Each number is 500 + 25 x the weight over its row's rms, rounded and kept within 0 to 999. Layers, rows and columns count from 0. Numbers have three digits each. The size before them is the row's rms in percent of the matrix's.

# q: layer 5 attention query, 320x224, rms 0.0608, rows 25-29,57-61,89-93,121-125,152-157,184-188,216-220,248-252,280-284,312-316, columns 112-223
# k: layer 5 attention key, 32x224, rms 0.0574, rows 24-28, columns 112-223
q152 083:526452505495482524472524458484477547478484514484497533515481549494558532508485507530494495496481521527506499465514467494522509429554466483509520482486511537503524546501483514535512528507505464525523506507503458478514505497483558500536480490496531494516520438484518529492456493558470520470514488503518519466471499482538518526489488486520
q184 084:499461514514473533483500521509502524486516505509489559521509511487513508531449511506489513463515525512531523526463500459507547468455477481541496495486507554527523439474494507519486562502507464537523484488431480524471511515494492480502490485463497509477532472488532537519488496521491534495510492503491541464482502517502498518462522522512
q216 082:523456516495475495463482538470496502521504485522494517513503494482544507515484466527534524440485553556516491467464489476521514480461469508501494513470513495469503528501460465517511542507542465503514514506492474487489506538456544501523534466494521485485529496468554508528486486518514518473496500513471523500488474500465497551494479528523
q248 090:545431544489491511479551505497473558473467496497496528546539520467478519502481497528472493480484493459530492468481489454503519440493499523535518508517501511543469501469497514528486522492504475539489507500469454497483517515455537484547479493477510473490519474498505530516508523545494502492487466518548498504510488482511451500512535489475
q280 086:505485527500495509483511525500503524520491487507569496520504544499466521514477504528514466499534514481469508455519459512462524486506471510525520496513540520500483532439477480532530530509523482509500485521453450504493509490457517513540432467477551478519510462530519520503487475524489494486492428538478500488503475483524459578502508482476
q312 071:535509518465472519439482538510529539501508475517494552522492518475505512516519526554506498518518533485455521471500489495457476467445522491527492507485514491493523498500509520485477516525487502518526545504459471511492481528499531509497487483467493509508534477445528512487453468501514527441497457525514540457503473488535483509521526500521
k24 125:509418544505485538503504537509492520489484453537534524527541501477481529523492503536504488506518517493462493482512482472512505483510472478510512537533515522550556499500449514538440522547504478548487475509474476511497498451494527531495503495491536488542509495435528502517475459526485515453490502492502516486501470501486504532476477489517
q25 109:518475490505481478504470544480527524531530504470477501520555497471517470530467489505521545479481509534517525532480494449521506465464541530542492507478516469489486516474496476467478522468527431512509457516512490484495507520503524529529481508505511474473542481495506515524496500535514523496498518507522521513493489478474485479459499494527
q57 106:482522494512477458502509499529524551496523507503453483504476511505526502491491453517493484527498482503525522472498478557471481488494493506459506502497517452496477498485515486518526499498498543510480507486506497504491492532476469501468472505512477506493471509480467465457533539526460517464468511493523508511470513560493463471491541498478
q89 089:506508518507493475515479484500494507473509515509515488488477507489468489472513520483475450489553526474500463491531542493466507534499552503480464481505482535520515488531488505461490497493497490499504482488531514480494494496581514506481471479505472484520549540542468471485518481517486546470459500536512498503485464495486440535477486459516
q121 098:477491500453511469507484502465489523475462528537505520487516522511501499500501462476475508497492469569540489524503525515492497501468516492538534498451451437507456528461486445466518501469519444491501463474492452506485509510477487506488481537514503490540527489529504529534495477489510530498469526514473485532506498473507506483459488457532
q153 096:519524523508496485489511488504476507496488479553496496554495517489449495514517524494484511478519511521474541531553523540498494508440497539519479468531489470501526523502498534480517501494483504499518535535491534493497464514533501479515547493470473485496484509510518484437516529515517503456504497545495459464532474510463466472556524489500
q185 107:489421498494494493508505513498512510477521495477511530518526520497495514538460493525508487516527508527525501482509487457511491485490532491522472521571510465505487514496481511502538497516495493538470521478500464521520481489526492469483496508464543503515533488435503512479465527494507563471501504488532480494468476498472466523476501479513
q217 103:456535529534519482526541510513475509494489529527458484500484531493483541491503513471492480524509488475490474508496519566451479475479492504519491487507492535467485513479532488502529523444502534481499551537498485475512506497495521491431516506490492502506501508519475531538492478470485457516495478526535510512504570520535515517507514513494
q249 092:476520494509480481453445515493510528516497482485510482529496517495526503472456474539517495481517519511500493503515541506493503509450546471522473532530497457534507497514483500535506501499579479564495442501476477497519484495474482491509503519502500487531536474494464516477488463519518529501512491523546508523511493497480485503500526495455
q281 080:489512474477501503470494530484541523537526491529507504523450460558540465440494509536470466493507513468502511495481487521508468513488467498454553541544558508507522505492450450504502507472520485472502521488470508522478510518549517519515471493516471490501500522546452489517460506515495528479494468512486516514469477439531488492514506552483
q313 105:530484512533472487460446485491550521501518534481477548508516474491516485512510463504466503497460498539521533532518518501483494511504538497522520481497512455514504509481490484522474501476511507525480486472508459501468477487479501524493503501541524478469536486509520481523520517486520491491491533466504539476552478524540492542453464449528
k25 098:539495480515458466499504509489494537478497507445467508525525499502512543495476517541493495478505524559509499503553481510525495467490508491482487528519518503497481547505490495505527476482502470494510505470519475487535479477438469469521493480511558500436513510493549506468459498496468461475529464493517492468437491498507497520479491487459
q26 118:493472444505493524471493507496468510499488495514528524494505502496480494496518478475527515534492482455502512495513506490533542516530481500498464500514509499454490507458499430497490464469514479468550469485505499493457485450497464497456469495503480515497485526541470500487499527486518530514532473482504440493517514494483498510535507518442
q58 108:488589473545481467522528480505515470513539439505473515493500481491531508493498498476492516488521493445518491491497485501457522512535511478474486488518515491478468477512516502499522476512478518498513511500466522498492543464516463492510505489509494495523473486521500509523487500453511492519523528506452510504516525513517527462547538508494
q90 116:485505440489498454491443465491527472523487512498473502514513501501505519476498484481482473507510487531562493529495523496503478497463507491499504515526490477487471508496512445508532461453501516463523519495533557499510500509472502483474538516514499484480477529514485507486486530496530492537525479450498460517529512484467499520552515518487
q122 092:478486452512517513470499479517527478542564466544488509490473515494462515516490485526510529507522487530514463515516505486467488529486497479450476517509516485417503523473469444466533464491473508498498560481551479540498474488530498508472505480497516511524446498518481515420515516443544500523509486509511484517520533507505502492519496467549
q154 096:493544486518495516434465494491465510498453494531468476506492548500549499463472501499488532503506490557515455520539451522495482495460507497485501471530503528486514514472489488527480518505489486480517536506482480469487516500507496517525502520502483552490487473452523501439514509525523496495531522556509478505478483488463523503528501489509
q186 118:524476478489509497552489514520459471499504504527517511499494513523474424494497455513534456459528527484479515482472528465536503501454527545485473496523492478500499525494499471482511482506497455467497509529458490511510471466493506488501482510481491530521492523507452514473496505465492506501537480478502473490493501512521509530522481514521
q218 109:503519452467501511446467449508487478503488508521499531505544509499513538468513481477488550515519490522544483525467472549503488486468500472485526504485442484462476487476508501498529463509503525480560496556493532463496543507470519481499500523555424466457459500538492522516530511480507495504487500465503496507516475499486531491514506484499
q250 088:487472457534500556467502469501505446466503520504548482497500503503489511517526470494504434484515473487516489524513485484506523457541523500499485455507494517447474496496507448499527492525521481474536523513512503507531509486520510533495504466496480530477517500502518484480490463487523500499474486482472504492490538501527472449475479510505
q282 098:491478484520468507536509506550497509499498495531544502489521490497451483504496468451523501473523478518539475529493471467516509492561494472511455509509504450507490472489518476506507540510492471499542475512455482516460467427496531486453517465479496508500493532525481479498550555473480519467499529486510480524496480554477505528474502535519
q314 112:446478493468528498516492499463517470496502510492472462518516464495504460512463488512536510508538497503533515453491493477486550505492501524505471485509541513492509472511499487451485470541464515501512473520501552558543500495473507464516521494525481537521450513502508502457507489495484538477460549468508474512491555514492486488499497522499
k26 110:477523536530536512553481522513514500516499475500455522500459488543484463508470524483528506508523451473530501551521515506504504494485512514462484496492511462513537465528506509490481438498516535506512530503495533514502489511508474528552509515467498543507499503474482493530527493412510529544494539465464508471519508467467523501514500539512
q27 128:504506487505525517470498516495501544504494471500507502418478508495495542489449514479490529476493460487495474479470507549477536480460502475496483511501493533483510504510458491512508487488495572503478508532448461499502524466483492497508449495527463497526517497517516541554475509510504469546526506499471492516478516478512530504489488505518
q59 100:483492509510530500472513501490523497526472523469491496521465577521482499479465488515488512489459496507478477499504490526504491465514483491490496494476482470514497453490467537477465503499503464494453475540466461508453536507497465532517506478532481566538466480502480502475512471479494453485508465507520541511502485508503504539500532502512
q91 103:475514464496501496456541493479478505560509511496436510538503492494493491470475480512541536507485529539479486484464498524503470435480474476491528464505510525455505529512509471517528519507476521470530502489479476435530514516448474530515511497500463497473506479513499532483452523486511516480509499530542475522468522515527506499522507530511
q123 127:505487473504478498483539509491494487514501507497533541508486493499512498521483497571529488516485490477524501459548542525492527499543494518494494490478507483491484523490543501509511464495490510472491458477511500497481461473518491517511488497519471495524425499497472486489473499509435521566515468467534498488478514506501494514514454528489
q155 107:503436484448512515483496504513455550497513490495486532494472456502542481484462488515502506493502497453483469527502518470515507524509514496469514542520498533546518506494479516484512460528482499468515477529468485522484495453550480490531438521497472493505465501521451504480494497502479523530520473500505489544480480530514510499496485523525
q187 134:494488550535505523497526531503470537496484512477522440533470543473491510484512437453455489481471491465515470504491479504482506489499490507508533508510523545445499477517497494536511520486519483486522537512518476491522495469490527495518498487475497481539522482524517534521492516518504480531481446521467491474476502528512509495516494518477
q219 132:475475474489509498543493479523447485517475489520456497493465493533492510510448495511543512516545530510484432527446512536493497492479530515516501503471520534519462499505484471497505464471512503458467494514521498549502536568484464533478509522545480560485518483462485524554504497498510518472507516494536483479547517505520506498489515493557
q251 114:498537509517522501531534540518527492522518496475457521527485499522483508472529513491466494462521487515499520490472433504471526491455539487485522529476527499524491543501494524541492459512449501499475476523489515498512499537523476523506471513500515500497504448517540518478452512502492467524517511483532482503533514519503512487502526499526
q283 110:527463481494498528519489495512474437481477484524490526460503515513476481513507540495558508517472481511526515517472538477518506440497502493444504513501512487526487504481502459511511491516500488483480471496496510545481504522486478528533493502540465551508470527487478489499498527472477519491480522481453478553523506531509489514473486528469
q315 117:487526490534486448505534510542478493499532504521514540478462530516510519485482467458524535458487480492503477467444541535504478528517496544492467482463544480513508495521537543499559494489498510496533471471527487488533516511510463502471510471512480543519495471485527471485543498447499498534498451493520501506512508517516465496491503525509
k27 096:470589464491514478489505514508528528462454502500511476513514527506490481481503494460503517496521478502502457479498474529522536520482448469492516508491488486506539476505502465528494524455512477521556512519480474543486492481463527486500525463484486482484487512500486479525499484514557515510533481476502506515490507511527558507544512477500
q28 120:488522477506505484465483509474504546499491475485544468513452518524471528506507486466432507465489493545542486466489497470456508503509457452491491521505444539532483525467484514498476487518499458490536490525475511490476482478552502479513455476478517482530489524520496510451478517568464490544537523522487480477473503473514464507509480499491
q60 106:519505459505499521459479485537511462537496484505521451469518522532476460516480486525506489535497502540541475540512563514502461494476493503495541479502498458476488512532488557540469504504460503468503482474478490512489495473503478554491479528487503501502516478532512500515488467502464514557501495554551504509498503529528497478449487494488
q92 120:509527504508514478500504486543567492534538497473507472469507538566485512544513460418509519489458466520546480521484526522457451427550505490480516421469543473490481507508520493492486503485471504490520524504509472509506499519481501463500527516501530511454514497488530506512473498481558494523514505525522479472508517527523502506504526483493
q124 101:556534528516444445466508495497478537503530505458477486492521519515495469527499501482466489529529495502501514466476464488495477440481502470443541531504466523474479538479488517516486490519498514494528480486491503488485469513516493479552497492544515498494541487508555474455466496512478458503464486537475496505483489487564476538518474499524
q156 107:508554494493494456499511514494528507532492507496451505514462478488544494525512471442452508544481503483513486512520501529514494487486543485493508475504453494512459499543435531503541506504491471503502506476444487470485487509470503520509513497517478495491502511487492468483507536536549461533506492560449473546503490499543476461505544495500
q188 110:470534502506523465491491496497494509505493484498470494497521514569504508532489488492534477471525483524526507537478559490484480494495520478485532461498487451521489465501527525449478495514533494505500454502465486511503482517482481509488457501524485488511460509501509514503550566504515499536513523495465451517525521529473536467503492507502
q220 096:484520467515505449530508502452495479518497482513526510514532500533503465517513522490521471488541489500513503524486537502539521483505490490476480499478488514474491478522517494473471468473480505493512485474500525543541539514495481516496499542506517555505482511431485459476477521529520497533514559474487507505514547508541499486457460441504
q252 093:506484520530492523503504470499492529488464453499486468495511498499462534465531507491475474485503521486502489466452501477517494501519504524525493539501482491518444462501518439489503494487496533485494509526448510451506506529463474464492495524494484500489520530499509475470502508523483475543557571484495498471516492491476513492509509468523
q284 108:505499471495491482499503500526521491509544524483470529482476466500485510504474504502537478490499489502437524512477531486491492520513477551561491499475474499509471523517488516500448498471498460488522507507480449529485478533508544526462508509451489489466515526445486512536509538561523495495520556486546487498500487488516524536461506485490
q316 110:514503497491470476455529508496505472545496512456489468489530518481514474489572502538519508473506511513516506496464517504489497475482454465455536483504497523459525497520504512508448541525503469481497510473490500514526526544468525513483487504495538491469539490497488481515510487544497511512489535502502511500495484500533519473445488537481
k28 089:504512476520480501460500539482490536495461571483487488491506546503525480520528485501498485487511511511525546499501476530475467536467477493517519521517513522482510527472503541510522498506530495454504493518471477503508471452481555484492509524498510468557507464534446496488517531517461499515517471549448474448517528506503491483505506506487
q29 131:471501511537494535494481503477468522510505517495479551478504492548498521497489501482551494510514495496468487502502504509489490502505531516522494533502467491518519489517481488525539485496526524543526488487488480498479504505458519499539487528457514541531543526464513543498518515467484512459496499519471488488493504466492506455500539528501
q61 139:485432490488500532505484455484515499456496502496514525463548544520486481479485458481495529500494517531482549510483506479538472496512514492478468480472439546482490465537496479515543462524521507486507495491493510510490483502496505507505489508528484478529483470432511485482505473512454547517515508531494449531501515536505522487489453486491
q93 148:505493489504485502463457489496512483480546535511484544505515489485482440461459465491541504455548508507488547502565504517539484537498530508512474488500477461528494472463494483418480497508448519479506489501487517527499486515510469460473504513478474515477502496481528497517528489494495554514549517466510451486471446520459516499466499459457
q125 154:520515469492483467512471501519504501484506527478477535478501476503513476523498522477519526503517502533462529527528528502530496543497520507511460495488502500503463519517512462443522448484473504433521537507472516552493482515522439499490491557482480555477511441479507529474542502483464497526526522514496504482529498500457488466504500488482
q157 144:497481475515507485520480528499511498517494521488503555470452490519477482468460501476477502489527474559487544532524481502503479535518491510478468478523483492508488502487520463481482470459500490462510457495483456550479462518519492474477460562492460511536527509518493530468542475514517522515515522491475423463485472488458492469457518513463